Weights of a small GPT-style language model, trained from scratch on English Wikipedia.
Size: vocabulary 20510, 23.5M parameters.
Architecture: RMSNorm before each block, rotary positions, tied embeddings.
Training: a variant of SOAP for these matrices, 861M tokens, 3284 steps.
Each number is 128 + 24 x the weight over its row's rms, rounded and kept within 0 to 255. Layers, rows and columns count from 0. Numbers have three digits each. The size before them is the row's rms in percent of the matrix's.

# k: layer 6 attention key, 320x320, rms 0.0818, rows 205-255, columns 64-127
# q: layer 6 attention query, 320x320, rms 0.0851, rows 206-255, columns 64-127
# v: layer 6 attention value, 320x320, rms 0.0894, rows 192-241, columns 64-127
# o: layer 6 attention output (transposed), 320x320, rms 0.0838, rows 192-240, columns 64-127
k205 097:114110138128101135129108150135117125094163099103130091121108083138126135161118106086134114159117124121127140162153144075137100148127092122132114103134154155136116122131135114114110126108122155
q206 087:107155092135135178106168117093094138118134164111137158161119154156108095099114105164128155124114122144159112138138148182180141158131158122090151163119133144171078162131139109144140129087108147
k206 094:082119134117078138169084149144151133136095119127098143144107134120145102180168159147139138113121105149133128120130124168155079120120140146174108117118112066146121156090120155133144124097163133
q207 103:106119136140134100143141109121130092122103126126104148117120117143110100085146105075139111130153157156136093109150120102113146087091107110114121093146132136152136135141112123149139125151131121
k207 109:113089143150127150126125122156142133090138125088106121124086122118081155141131143099164101099092108133128118145124182124089146118144088143145113139095146137132098138135091168103127142115113118
q208 098:148129135137110086167090084154128124132163114108143097165129110100137145170127108124091110127098130154123134127141110152116170133104127146143145126094128135103156105166124117150148143179048140
k208 134:089106140140126144149153112120109121182142147153085105150086124127136116109126114114132110129148106162142125112145171104115139126160165095156129106105103094101164142165124104124151115157130079
q209 121:116131177140151125118143115117110154098162125132128143127144156120113153148131101152110167114136133150110128152152130194149127157149145152118128103132139149137134191121116129132145127137125125
k209 145:078138121150140165117066108117143108130120108142157067108104127145100105121144083130130137131143123110111111119140123153079119139149129093074119154112143125155135168165134138142130099111132132
q210 136:179125146135119136081128129128133135136097074097164098144144137151150100107109107126116138149102139153161104138152109135161102143157077119076133095135106167126126144148139171123136126153082140
k210 144:127122104123100144108165140127099147105138118097180132127117105151167172093117092131098158164104153117093126118159122118106123094136137105116128080167140168110117137111137095127109112151118141
q211 131:114122121129111108149129149113144147103112093167111136118139135116123162105085159135171128128135141151134157137151112140155114151153137105163109110114081123116174097121135158087158108122107095
k211 123:114121141117117112136133149116140169162150105154123120171152142136162138123152130140155125164140122108142128117112089157153158166124091121128135088144129178126127163092117160154110120163141101
q212 129:134114111110120172131112166169131104156095137149102145147113103155117102089159127121100095093111173138122189124083158072135127124185178126118160145131118140140089157113138152107138143175109148
k212 152:123150154130147145151115150152141104108132156099116132117135139096108114106138106121101102108081097110105188141152145110138072115147136156134142093137179115122104131148105135134140183111130104
q213 140:115188127115160108120148143141135142162159178122123070147122113122086131148174175101194111123118151118150105092098119124132092138099126072136129138112117129149087173173155100160076107119139145
k213 143:111168174137132112120146141127131130106123124117109138143127109111133122105197135167127096114117133135142078125130074087128113116111161122162096099111108090120061144176098138116133122090128119
q214 130:147082139116090091128147143108130108110103152147149123111116095142127137133145137061148066134158149079123117149114118154109124130147125115115112158145133196149142145120132161099137145137160160
k214 115:142094188133127111136144118139141110066127154168103097095111112130088118141140112084178158097130130152117139105100150117065146105165180116138147094094110126126121154146085148120136130111113103
q215 142:115158096123150120116164136112160176154145150146128099141094099146146179132094137159097105130112126099136084148148131135130116116129122144116142108116100110142166074144132140126149133169120120
k215 144:104122138093149151114129034142127128066108158070111114124097137105143143130137162111141141129113110149167115127135148145122125088148158145172127127092167133109155116115137118135171124146119118
q216 143:051126137130120114103158151089092069121116141130094138155103169113124139078099143179143129099151139142117117090137081161103140133143104106127136140170143151168144154151073148111137130184142115
k216 138:076094130139153098114125128088133159123120172147136078155177085165098149166121181159167138113065166143127113125116105155162154146073155098142100084143132098152150160118088129114122117159108172
q217 141:121097109098124108160135133149127090119127158109104089169112146121122151123166102144111150117120180103117127157189158145129131110121141120112133119134123123115132156131122140128169187104145146
k217 139:088122078115119130147120145103141131117109166136111120159145160156137132188101142145101141118081180130129096139150138103115093138147140113086124119118148139133109118114116165128152104113114168
q218 142:152166145106158138149146123145113099134082173141130134124100135151149101135135130099115086103148137160160142095121110173137131105160129133108147152107086078133128068145075128121128124141097180
k218 142:138077141110131135136130127128157071116120146134133120091172108119137126151138115127104130081191115070139168121108105142078144128141121134139120106114117145115115135136126134147162094109136101
q219 140:187127128156067115099146126118111107162163137124162132118154128138172139103119116121097111136103122117092158123133121164098115108167128109116145137115133146140122146118115123113146169147120159
k219 142:131125094138163115136060124142148155104106159114118130158136138154128103128084088091132134122083142175093126164146087175112095100138136138149130140160165142147111089104123103120102154093146142
q220 148:169153141129144160120159152095161096112129131072089100164180157128130124133128132127088129134089076122133168128105101139137103156142131156156126139110124125122104124093108147142129127115123084
k220 152:112185133137125191067117077113181122055123138133127091142145126117096125106111142125091147093151103127118114152125120196143097162123159117125110119156136165132106138111117122096124087117125125
q221 147:128103150121131129139177119093120121145119157178142145121124169155178152177108084112119119129121168128112125087129159153122118169128111118110126149118153130084146104133095119092129175117121104
k221 143:086120149116127090134169152107132100080105123165142143142172116121134072148124126124135152111083128132112136161156150107162123115161136159141117125119117125117134098101126126136121161088150113
q222 151:126135104104126159105155133134136138148157111169165142142134093126146187122131136103139119109122082121145184174096117166170116143161146127083121142151104126117122140167129140171142132139102120
k222 144:133163091138105145142131123129137130116124136084129161108136104128112124124152122107137112118138125123103109146146111112114093118155137113049116117146103105107111132136164179078100154159124113
q223 137:130112127127140132110148107126150116186143111112145126149126123157117104094104112131132114157146130139115175126096186083142147083129122097117096117124135190115088125127105091131150078140117138
k223 138:109129091137125115106124145062123069125169084097144118129124078129149165115123111112110161118107138139081105067053153170163124119120119106128164146101125112141129132160149109138145137137089102
q224 094:159135145159115142134130129146106143136132125111149124160128136144115184150137116136114135121144150136105133142106112127149115112121154102092155118121165099107165164127118155137120146062141099
k224 096:081132131124096145101106090110056137099117156109105101147109097138122099128120132114136129104137075142086152150138136141163137165137137091122136133160109198137125164136140141140121112114133133
q225 090:123107130063121125112156163129208121133082100142102122094098161131156126089077095099128129107113127133126094145115097092067165099117121129143124154129157122142109122140184132125170125174123113
k225 087:155109136117169149128122124103131089107119122151171160124106128123104137151142121136146140186132130113162122109134149135155092112142155115119104100088114108110117082157130115141103132147115119
q226 093:153152167199135104148070078140063131132153163098141132172113132125099153130159155170142153162122124132113134122122146151170057120119139127114165135119104140119171155122098102119126132083134126
k226 087:095125114103103089093092116109129095128063095121141134144142111142168106175086143117128109062099141117083098114122092124128134115126127106145109143113094175150112193123154149148116105135131097
q227 085:118163134144153116134108097145079149113130112100123082151140121158116142139135114154128174136096108139095145130113140138136101124106135087131152101147099143118168164093116106141090143051130132
k227 086:104125164134111135130121067147115107115093156116140149125115112139168087127146139110163103096111109157122124144139127086149178131147107088105129146105133145149113158122104156185135110109128090
q228 085:126090085115110114084135176128147117139117123165111124109137134106124086102111121133138091100119184113123107151121121096114158103100073128149101151112138103135109135152127180123160134126126110
k228 087:183113130139177137136128099111129117177122136122155154089145127118132157090119116129112129156138140098167159097132156141098134168137173145113115102138147121120169104120134123081106100118113120
q229 076:135133121119122114111135111146121136109155114084123148125142110138146156136104162148153118104153114144146100084170122173171134138146109122137138151146146145097151172109155108159112171135136140
k229 088:119139151114105115093120114161146102117050078168139152115094091156111107146167141122118118104132056148139090148092096109122140120133132097086099165068122144109101113062119147145120115126138127
q230 077:165121115164144101088093148101108087136125132224163125099114103107146134129134110120140152155109157095073116138106123093098126126137116125160144163107127167131115131178127139112117136177158086
k230 086:144121120078163154146143112126106127158131114099105131149129105119137136124092135154115106119130174136157151112134178138133134142107159168131113078103132113109178115103138132154102107112114121
q231 090:126121153140146188153091102130130136114089139093133144100097168132127158142137114136123108110155131151138201114130127109125144133126131150114150115120134100125121063097085158112122067122098140
k231 090:109144071112106126096092143120142096155183149165182135146168170150132122155096133124102133153122143120130102113118114153106089141152117141107137113180132106136103118143142077120111132159117158
q232 100:138135157140105164201093072091145135138104119112134104138182154133152164170128146172110121141134103136132153095165128168142100135163150113130146107128119125121171071139122118090090098105120119
k232 084:109121107135123125107115152113106106158122145156127080172132131109168106107124122094149112115173114116102128121101142116123130123149135097112113129149185124163081177125105098172133102145110121
q233 081:163146123149133139135174126176130121122127142103090127137144081164114132144084164094116098120164099143105152102127100139124134116174070132128155133124151122102118133146121124121130131151134104
k233 102:076147126185123133083080103117135140145093143137124165147126140111103119159147127162162153134110108120107114144135152171132108120151125150120114148121114102138127163142126162140124126140140119
q234 092:151140156155087146216131093109159176106125150127100134117150155128162188157153122126063142110142106170155134119153128149118116128158159139110150096161140132171131114101124114165117114093130171
k234 070:079141104125110147109122145109116101137123148161134109183162110152147100127126140138131126161113056153118076130081111144142098143182123105106098144140134100174128156163123088140148110130154119
q235 096:123126129110161124103140164157123133192125132127164124116124121136129110139067147126149156125134115123090095141133148126145131124134081115110114134117123128079117149119148103112124145142139130
k235 077:097145183110143122108129116165097161129146163150121149113129135139097101135143170117149155096127172110131146143126120134128135133121081133123137158136109099149100117139133146136105153123066103
q236 089:119159179150122162138131158131119102127129146134111107134098157161092153098114128141119158126109105193174167111140136140168126159112172111095103142128126142174085149121148166111148159131181099
k236 104:117138123120096148164102133124154138120104107135131115128145140119130096175137122116098128130110091167082131161132162129148104096154152126132116143107139140133111135129138154148115095103184128
q237 105:110109064151147186149106119068092132121131135127143127135121169108117168104146115149098112100113144146142137130186137136145154113166129117110108136123162142147117124135120110134118132148139103
k237 106:131101135130111095145166149144137104148119144141096116121123098126146149175103117107157146164124093123172129130122102137110158067134109115121119112132156162155130145126118113114128095130126118
q238 082:178113120125091157161090086126113122067113146108108199126128114155119160116171130112099096128127097130137121121115130109176109108129135146133127098178148113143095176156111137157152117087092167
k238 076:117102074102104117158145149089086143086095092099130119130131091124155118117111162108081105117110123138138073117145158120094122130073150101158129088118136125139165147109129119142168110135144155
q239 111:129126126191128161127083094138138125125084150083143108145134142114185159142138138136120110160112085108156116131133109120120159127118125096099151112153129173128133129150147137134159141128100140
k239 112:112146152138156118150135144113132087115111167159148140082155120132104110096146157121134135084125154123123128116145154127138148113120146155108098162104157111109130147175133169157137120113143099
q240 120:135140145106148099124139177133111140119103126091149153115110100108131124142101105172166110076133161112126131126131108123095116118120106144118107145140120089141111153114135166133122116150130158
k240 090:132117170139168112098170150135120102178105106121129110141135222114127122093141142158103140126136140127107162135118160152140134140112120099102146114121120112072152111139111103113105174077123144
q241 128:130161105145125139122182140114113133119141124131122115132165140125116120115121153071117177130126097164120165123182132111158131095146156178136116109137109137136143092129129101134168103106137153
k241 108:170139107143088131113121175129149137134151149099135104106121132121116124138123117122099151143130139097131150113184125092073148153114103147114129107096125127106117165124109118088107105137157127
q242 132:103144135164144137123157106101136145100094119113133109144177115082147103158138131124149111099119115148169165153120118129108129096167111172089140136083130123119176123146134090107060125160164133
k242 136:140141148134104162117137159116132102118141135171141092143147158148156126140120137116116123134126133150126138110105130110132142136104166120127129122131166111115181121168156114111096163112099165
q243 136:073108148152089165106137089138123117077112092112147101132120131141116129130122136118104200149099095096158129121173122143129105140115135140120104120087113126139102159122113087161168149132153119
k243 143:093111137149097133077151134106158138133149107137133140167117169146089127134138127110160129151089100102116152141129125174160117097137137088153147147140105136136130100121116142117139095131136107
q244 150:173135101104130118114135103129120144148119087064149150140116125165126118166140100136138154114140097170149121125108156134065114119101142115104114095151133151132139101150139137121140155110114147
k244 131:184120113152067104133103093141154105142101090145127175100120143123097158150130098121143170111141153131117130114079087132142137099177055136134101113138099102149079141118129141144138123092123115
q245 130:091166114110139128132132097125105115121110136143117117136130102104127143107124139127143061118074170079148118093139135165146098127113099150082120146090130166145141079136137150129111128164138139
k245 135:115117134113161111140089168098112127131127114107102101136155108160101158147178155143126164124083155067104104130121131187166116106134147095115116075075087156143116135165101114126127127131129135
q246 145:106134164151143139125104128112121144116064143135127128126180181149141162141102113152143124124136147086148193125117168134143139135133118146158094101152137103131152144109121101144164097118140122
k246 138:132100118105107143113128142119150177118130131118138122151116117089092121147090124116108170159135141102133183140127099127148111114176134144098164185125116167151153100100168091130153139118112133
q247 145:160087115113107110130121133120133088174152146117122082122092162115081083124131161109153145128127147135107127093144123150123147158124096115123166111144135124124146141142146139083104137158124159
k247 143:127111165172149095109111111139179143125152194135087132137136135132152084172132188111136097167085132126089101117131102173115144119155134170127114134124080104116128151119142123144150088149141116
q248 143:120144149126098103124089168143152094158108131167102173110151135107116122116173135121118131148153153142089107107142110122088119110145138174165152065147132116105136170126104106141119151117148110
k248 138:093168097095083101120092164177108136139116145145095141137144109128122143121109166137119124166116116110121142123095165108135174138117048139113162143124107146122137147121146086083134108149129104
q249 138:117112123145148162183140153178086132141113138169160120120120145114118147183173147115168095152176121109140115159111135160121126152125166102113146091147137122138070135176145087132148092172150157
k249 138:079095108173091151139102129139140203087173144149115156090119180147106142118161148119164103140131151134122144140101094128141112115154117113164186146160123153128180118141149150146170136120148123
q250 148:112148135094133127112134162151106149111151123124122083137127122137114118110163099121100153164132133144131085131121164129104115132106126135133112152141126145100125107105094142060157136115127073
k250 149:112141151101146117114154197143091126124128125109103162170101142110148123148150145099119127119138124116113113135160097095139122151104051118151094159142164112105105141113124162152133143134136099
q251 133:139128124145119101120113117137108142147115147143162109150060126136124165169122167097115137080154088139155113116131126119168150114117136110160136160108112138113127120117155138116141121138126112
k251 147:125127143163165160121155152141115144151120150121163117129118127169098110174139097119106115140139133144153136148159097129078139151108085097195167144156148109178120131116156166091131156126162180
q252 136:111112122069163148102125157148131128137132153081119140120181115144087107146126086085069164132114143141135135119134103097122150129112129162122149112127161131138177121119146085120106148141135129
k252 130:097129068126067117101136130123083132164097157069126101108154183091125127088099128127139107109139115119138169143117123140172087156169145112131080136119145135108165126091138095110117135085139080
q253 150:106158132136118114091102115144100131182178134116145115130110155138123111119095128087164160149134131133127157103078104180095095150108159113109150135096116146134136098158110134134142067116112165
k253 143:149169114133132113136132121124129126101142094135118135118121135139116167148142139119123122115137151103150106113161121131105165097123169145151162157114093093124127113142133135106125110121128077
q254 136:152122123128139143080136104101089123106141081106133135105139136148189105133129141104139131170137113128137135132153131168131075083106178141126160132107166134146108105124149132110067136069169129
k254 139:117116167117069121117116127143106104089147144094114106143176155144193167146133128127103130144119139127129121148111146156164130098114131088173146144132138147132134129137138089129121126162126154
q255 137:097104157113131135126152123152140127123141111128119148131124114131106114109132143142095111132129104159104155132151136140129134099137130157143197119135127171097085098082118077123164109117138115
k255 135:091140119126140120184140147116138119135145112117143112147128138136099141094149115113115131150134142133124136114163121128112131119105101123138136146090093117155186121070133148168139140113099078
v192 103:158140073171111132128140134133171144127109129077169075123139123135127122124101143101112136117130152118099133179145191186127088113157124184136099124143130139144114114158147107149097125173136095
o192 110:136128147126162151149164172140138155147151114116134130155121129110137099119146126083125097108180180110111138116125120108112104138137144100126128131114110163156107110123166149113120066095139130
v193 104:131102105128182152171194173122134083162115158104175129109161093095142139126146143104148144131130157100161114151108137069150164140137109159125106118127135144141107106133131135145089136084155130
o193 110:108154091096125084134142132161138147150125133127174135137140161110138157193087078080120103122156095136116129165167091149128127147109171125119136131105144159131109133117100135148129142121108104
v194 107:108143134139095116087105148096144130112173135115100129166159125148146073147116114156140118122104123145152130155134159110136130175145172168157092123146150187112153117088146144152098127100102114
o194 109:105103081127116141107121119132122119120158111144129169161123153115147116065088087154143139141137121144125105163133166113125123138108139129109134141146160107126176139119149134116065170118086129
v195 107:106131122117152145170145198158139130089106104136094122110151144134113144126132118138159123164097106133133135116053111135127125055117107108107124129136113174139128125181139111109094147118143141
o195 109:128129138108161125166109115064112124094162105097132124155144156128133124135135163147108113155074140138122116145092130158135148093095139093144114166135108140152160122139117123126112089153142186
v196 111:144118114129132136091143146156134138142171112109132094153123088124170157120132182138082093147143140134128115141160120145116129130120069148169122163133121157095099085128105141096098114082131129
o196 108:126100098117137130123123115163151095148147106119168101119132097116148118138102151146123076125118148126143129114148118134151125129160120134172103152151121134113143128142091126122077131147128143
v197 110:121125121143095140114132105142130107113142083091156116123126137137133113133128089142177139110133138109094110153142116134144122139119148154113125144128159172135127120139150125107126082119157154
o197 111:152100144137086146154101122175131147136138133134136121137128156117132112168166119103124124112129145152135138105152124115162118146114130146133160144182138146139133111141134150119135131123170139
v198 113:117155139112175126147126151147121106098172085147099140118165149142158080109116133090145119103137137152148150146145138132107086120116128157114112075114101106152124107093110149118125105129160122
o198 114:091161129130103149124135156101136110175144135164126110129145139104144104111167137098097114107130147103134172194161184129136109092163139121097115113153147126153113098134148125158132133164092153
v199 104:129106087113134153106144123159123098146158167109108150144134134081102109130141129129183161126115111104178100123140131124119143130148146119100091145126075103161105104118160086117099165143153120
o199 108:149112132150078150116150089118161139105140171130146150102117140116130133151164142138144105126163121173098138135131132117167115143155126125140130056140143136161125138145153147100076099145124133
v200 104:133066125110106166130154144110119102102102118165143129134158153131154073126132124187130154147155082106085154136118129077159183139112142173096120144162155109107155126107132148117131155077149150
o200 112:161119101119125143125137138111153107138098095131085108116110125169099087156100127106172161134156145111093174141138109121157159140143141165107084108146133116151135129103063136102057116116153165
v201 112:123114145113122147123148118183143139140113165148119120139157163073153120173100145147103119145140110148070129131103127167152125147106129098127154130104155123100132111137122169131151116109139137
o201 114:115160142132090135146166146161089143188109126135175124082119142131101123133138142131104127126157137181091142085144121138168083129112140097165095150103128123127162140125088116162118144117124159
v202 110:136115145136093141171150112150134116130123156103154085161172128148133142132113137143131113135112087114138114157131109111118112157142099110116125113176157132177125132134115156094103127104087094
o202 112:152126151151110126146174126150170074085112154153096110091128134143145156100094102118116120107119120149116104136129101110138121105131128142096115161142159128154096148166117100136130119147100155
v203 112:079130136124160140147159135148133150115112131142111149155140148118128169193087133082112117129128092087159119111144128128161144126163151128089133167148109099142173114132121099174182110109143160
o203 113:159113102101132167121139113117115149108130140111125158068162096127111123163119144118147119093100091075158115079134119140098104142131135097094154093129141137100116139106105109133156147098132116
v204 112:121100108119151138138125089145123135112144084115159143118152161107159124123113139095123182113126070115117117159123181140141081133104131127110122139117123130114156140084151121131161151109137140
o204 112:120160121142113136137086110139163185107123132154127130121157143152170118130144185108121135124122135107139120128164162150163126150110129119118106156134116150145127130127133122140148144159111132
v205 104:135114152112135122120139147125133089121145095071128121119174138095102126146139102121151130130130154095072085109145150137134178166106132138117155112155139095128172097142177140089142162113167153
o205 111:116158089096114137142156172127096104144147098087154131094145123131135161108113077125152116137116112154137101098133124141156098172129141145108110114162114129125159136172153133096149129080103109
v206 108:128117183170101123138113133149112094180123157156148109136152145107143096153148133123123142096126084112135096081124128128126115122180130097153122109132115145147193148130098160156145101144116112
o206 105:075101155119151095137117145191097108174107134125123114132162096138126108118115111103131143144151073146150092119143110121106152151150119082140117145116124110118124151098119114126092117153138128
v207 108:098126152092106138166116089143139120103128091113125111153121186141102149106095148136147121115104115135120112135129146140139126103119091118086159172136130086123146105129122106132108087132148111
o207 110:085105152122138135162113124101132122110131102138131116153136146127173145107111136139142139124107123153141138129130146145111079118112097109144137136157159141118103184147108156119114093125124122
v208 102:138094122114136114130123131080168137138127125098113149112116118132217075132133116136107158106098134118175111186116130126116129128128111133093146125089134121130115110102137103169119159140128117
o208 104:089096149091127153122145120159107101115095085161100140142111133104133085131140097114114150123121125110153098140136152179166071125157097084132154113145090088159119106109113141104134124135116136
v209 103:106096155145127127116133129106130140114173143109121113157089125104107138107159142146131122145119170096118157135122180116124151102153144070135137154120126127129100151153112124146072166188081151
o209 109:115119130144085129137125147113133177113131140128128116111133114088099096154152113156132113150116133122109105121146175141133093128145135126112120111160121179115143152174105125144122141141066113
v210 108:137086111118129119123126118125081111098126135119129103079105136133150118138065066131139134139134107110125105105114117134082152127121147165144139099148155098121119136157121160181149137138119111
o210 110:164088123132112115100115123137119121176084099104102141107107125136152073128105139154151110147171133133125128094168143100132126141147157121119128112135148152116118118098140130148134123104129120
v211 114:108125139156127079105145108115136158134157093125142105111076094170132115118143122082140093141138088107120105127151149184153125141131139129141114135116119090135102118134150140101140074129174125
o211 109:125128120134093085133133136102138110105101104117142155140176101163115141099166106091135135151125135114122135109160155190142132156113157098127111131133112117117165154109175137123185148177117111
v212 104:151111126128150114111127134128147112147156137126135134092131142144154078107129161102119085134155146149140140114152153115113147090104128129133130138141124092091148122159161155111155081161140122
o212 113:155118162128146120083117131142110130170101114120120097162103142129117103107134115102099080145158128113137121129145182074095105148117157161158169115155118136117121130118120115152085116115085143
v213 111:142114150113129119124124115109093183144054093096103153155116134109154153100102145126119112130109157088082153121114134173157128094117112144122105091151132058167107116103122123129111106145113141
o213 108:131088111156118127122118126132105159122087144104117133165101087107155124109143124064084136131170097160117185109133113134127102100084120116120149130156153111128144112169126125166167139108077146
v214 109:103127118157141132109138146141137136138129166164105120133154145146115153135178135132091121088138117167140101178113081146152169135134163095126177157177096157153107115151145113180147152124114119
o214 110:111120101109188150133093085165082115128147154142169128146135145143112107126170123163135172112172107111116138122122080098123166152098146127105126134162120148123132099189161130122163133137147158
v215 108:107154088137157148174133166123131157092136113150114137136111133124147105103085142176126152116161146116137095122109136128126133107103137122141112123126138138096095131134121129105106121109160099
o215 107:126120152124144095135169105138133097125153153138109139110132137104147090126090127143147122090120187086100117149147136149129141151069133112113131129119164138123115110133107136159092096141164135
v216 110:114130107147131123116134135151115075082101156120158087112108116162138127130125076091076148161120124103112090121147138138152157138134138163134128154114124122102101138152091117117115090104154150
o216 109:112117140141113148132160116133092111059119101098113117095123136104116139158120133142127115167148124139102121142158162134112148123131112161072134136129155120114103108109139140101138107102163141
v217 104:121126126078155128115161102089152139127166087077146137137130143141138117119084092146075114125137157137121166106102088137116153094087092091126144111138129130143156180094125140131157137146115117
o217 114:167117116130140138108136139121138123128159114156138115139127095094140086153119130162114156118129163098127137102122162153038148079114133093130142105162130181147160168117165140115142106135123096
v218 107:125064119081145135113164174107130160135130138172128114082139151179184112149134144100142108113128104135119174157109140145124123143113113153103155089132138118094156129109142131130153162121088090
o218 110:117126107090131120114181115072097141165142101155170172108110134158174106131135142151108178150140130118140162140102088098118195102116133149137088130166133103157149155102125131072137162119140071
v219 111:154099105081124147083122112101103157110135160185134133138120108101162131133151116143096143096097106085085125127143129129146148136113111137105134095105180162143144085135108136143156166130099127
o219 112:134125138099149089108153152134120182154180159120126139117121117101073120127146134135113165097146110134073120144113100120139126158136100122105118137152136190156159112129093144141172147140090137
v220 110:141148107095123120116152165153110105142132095144141108145113164170140119089122112169077126127115120147090149095157109112145091144136130156179148144167135121111109096109116119102126116136159104
o220 110:091160116132104078113135093149139117116182082155118127104129131148120103109137150126150188142120074146135148149130058126144117152119125127111126138136088137117154078136147128153130143110161138
v221 115:108138140111150121150149096130186113133126161142119109173098131151151128123095120165093119112138156124155139140148105136123166069168105131097104097090135129134109164135117115116142126095112182
o221 112:112130131122130106150109131119107105098099150129117116108043169099146128138096109123140141089156149105154123137095173102124145087124098107135124081093121152119124132194134146122149134139097099
v222 115:115185120155140164108136115150122164136184130154147134127184153154149112121127121083148163124105086141151134118099145168112070134109138104097110150083166154185142138174122112158144104122137164
o222 113:128123126111151101107134127136122150111137160153136117119183163157158097121120163107112162146109137115113174100113134089158078156175124085127118105166124091128107124155126146143116169142177106
v223 110:117133121169125159097117108140114099122134139115104157137107117131118113095136123091099153142083166135155123098087140142141141151098121139147098109144097128135145136116138111127136163132134143
o223 112:143146108159089142142126108100127132111137125163122143125110135128134133116144136125122130123171159141137127125126122133133103107067113123126111133085113137147133122145134120123120183156142160
v224 105:137167140171170167090094151148121114085155119112130168112135106150163124141105143120134156194121132063122110117129176092106128150071101158140121093146139130106104134135168176135166109114156140
o224 117:151147130121185156122141145181132140134141135144156139110108106151110138139139147080100123128126150127148106149133136073149158156125082131113162112151165116108125115090107120127151089149166158
v225 107:132187142158128143174112125125145117144119167127125132118121164099096143122095106141159107089112189085124096079128152114108104084137119130144100176160079136069139126111120141153161123116128130
o225 111:136165139148098120143118138135141131111075113142101158114164129097109163153093133152088141096134167133184124131088122139172135101122100120151135119086142117136156115061138114113165098098099157
v226 102:106089117137140103081102145122149177111085119144139177103136109079170173124141131108098137078155139136134144103148073154117122149168145110126095133100123144078141131156155132136143108115163115
o226 107:146154146159140123126105134103121094137127168135187159160116120061121097128071119135109149111127123106100104086127129133119161129158129102146137148188150135110149067121123137122167159117094144
v227 111:107116151116105147120114146154117161140153099134144145122121135106151162167080099142149176164139107117116103127114170123181107143121119109144112069166100113178151134138121150140097127089136099
o227 112:123136115135125126133146123156139161148143101093163162108106077143151138134065155137170165185125110100132090137067102117139140100150106098121148115154152106126142113112123102106131135124137095
v228 107:186132099113156163147102132119172087121133150119152107186106106165105141146154114145111179151118166072098148131124120131144136143115107189145133148125157104092131144141106124141127086111115125
o228 106:136135132147090182118140145141119095100112121128152120125154106138136119122116150072091106101136130158161151157132067132106094174099100135058134156144147131111142152172158126145123131058151159
v229 108:170133139113132133071117164091126056194095154152112157155148155094077124177111128120131131081091114113156095130113131110118128116107085131140159170151153139139111175113109131128155127149138135
o229 110:138139128133144139119138107122155079113125112146096096115128094112097129179136126131105121064131117106112166130117129095133106165085062129151135115096159147122145110176095141106089145171145087
v230 111:145122169136110112147127136096132132165120131146110122130092104158130101129151139130118142096089074114100136138100158102128101199087120105124151102146143140166126085089113129089169124101133077
o230 109:140152135125136167151111141106120145159143148102139082142183104161135131096120162133101158136145128152084119113133149115119100154104122181068134122124124102204136112121115131115175124138137126
v231 111:101144104120152095139167099129152132161109156103121074084133151132118150102119138143122119109162166106156128152125169153138110131107096124095138131116100153136106100110126125128073115117175080
o231 108:110101107158117121147137143204139122109110138097179161102123153148117136118078163164082123115156133102141143132140147140082124109118116113113140146143093100135107134148174133122170061098117124
v232 110:112130137157173148156172080106121117094135111088121181141131119100175103122150109136118142109109095168156138088175129122104130163113069112116144110179128144136122115111133156115101088102138145
o232 109:099154167152142142109187129152130083110112162136132100137128135150136156123173149154122143130091123138179094117135143150163112114117118145167145097147134159151105154134125150134152160109113139
v233 111:121166153156132116114154185137147118104097105138148161130166156158097091099125110120097093138130141118130117127125100123156117133108163112146132118108115132156118138130122096115149166081097141
o233 109:137148125166127166131126138132127111110111151149149134142165188118098137099110108119128150142132111104136146148126110080148081110153162102115146085117149119141115122158135112125131164122104095
v234 112:120115135165100120125160129131188132124065142126116154158111098113145152133108128095127128081156071133097104152142183119078141131104117131097130155166133156130110132140135109132125116147108094
o234 111:173143113087157085122164135116174102165094095142149094162142108068133173090110124118143132128132142142146124129128131098095154123115123103135141111145118148156101086068131109133141119155174089
v235 108:122127166129138100120142083149100154119123139089162132138106132144144133107122108083140146129151138123112138140103113126111172140123197130121158130113105143122120167118111113095092167142112120
o235 111:087169166122151166088081154129137142117096104134176102100109135173142192131157117136127112142119128134107129104135111109090188135161161119121122114124130173105131144152100089129142130148116114
v236 104:148147130101127115132113123146159146118108143123125116087143154088147141116145162162141176135114093158170159136160133118123119136118137123163114143133176097130129152161148119153128112110126155
o236 107:112105138148127142145145116117143162051107116159152161110079156077121118184120151137111180133130100175140161143126180147161176140072152132148131167096134102144099139105165171124153126162122140
v237 110:151166093141100107138084138122138170153109157111123096147126109145109169142121151126133141100164125143121178122108118079113091097137172115115124163088103146135171136132118103124132086145154157
o237 109:141116145128150085129127139163105137144124100098129103124077145155134171114153136115141143136080131158147179110135106147094127138123126122155149137103125150135121115117096129143147124142098134
v238 108:111147172164113108094101097119163144118144121130136152108157140149117141148184152145134128162137102136125185116147171097096154138108133135123171127143157107146120104128131065086119081158115121
o238 110:087101143163106147161123147150114131220166094135134083147164146131094117139134105114142137150152102130163148112101133127113119103120143141112165115145133125158178139131136111110096126146128098
v239 108:097122104159163134134117160098117082102080115146115103135181108125141142107108119132138136124149151143103137125096090125086137180172120123132132112124146120136127171094136137090181118180082142
o239 107:140144131129131131118120125134125145133135140130130125164144130095150150131110116104155091132142125109128126104151131161115136128154090130162186170141187119145132164115159158084094180129087173
v240 111:077125121135141115099170136148122083166163098145159125128155141139134174151088135144167086127111087123138099170136149133130092105154145138183132132148133128098087085156141105111167133146134113
o240 112:118132119091140110136180124137154108125093110123146132122137146150095201133100106147158174077153103117135106125099115109149153119123133132126176135085116100139098109122176105175120098106086128
v241 111:144099119107104119107071146132104108124143086110139100131159116123111138125105119096100142128121106160110126098116142088129170136165104117134154163125121149067161116154141130160163094102144155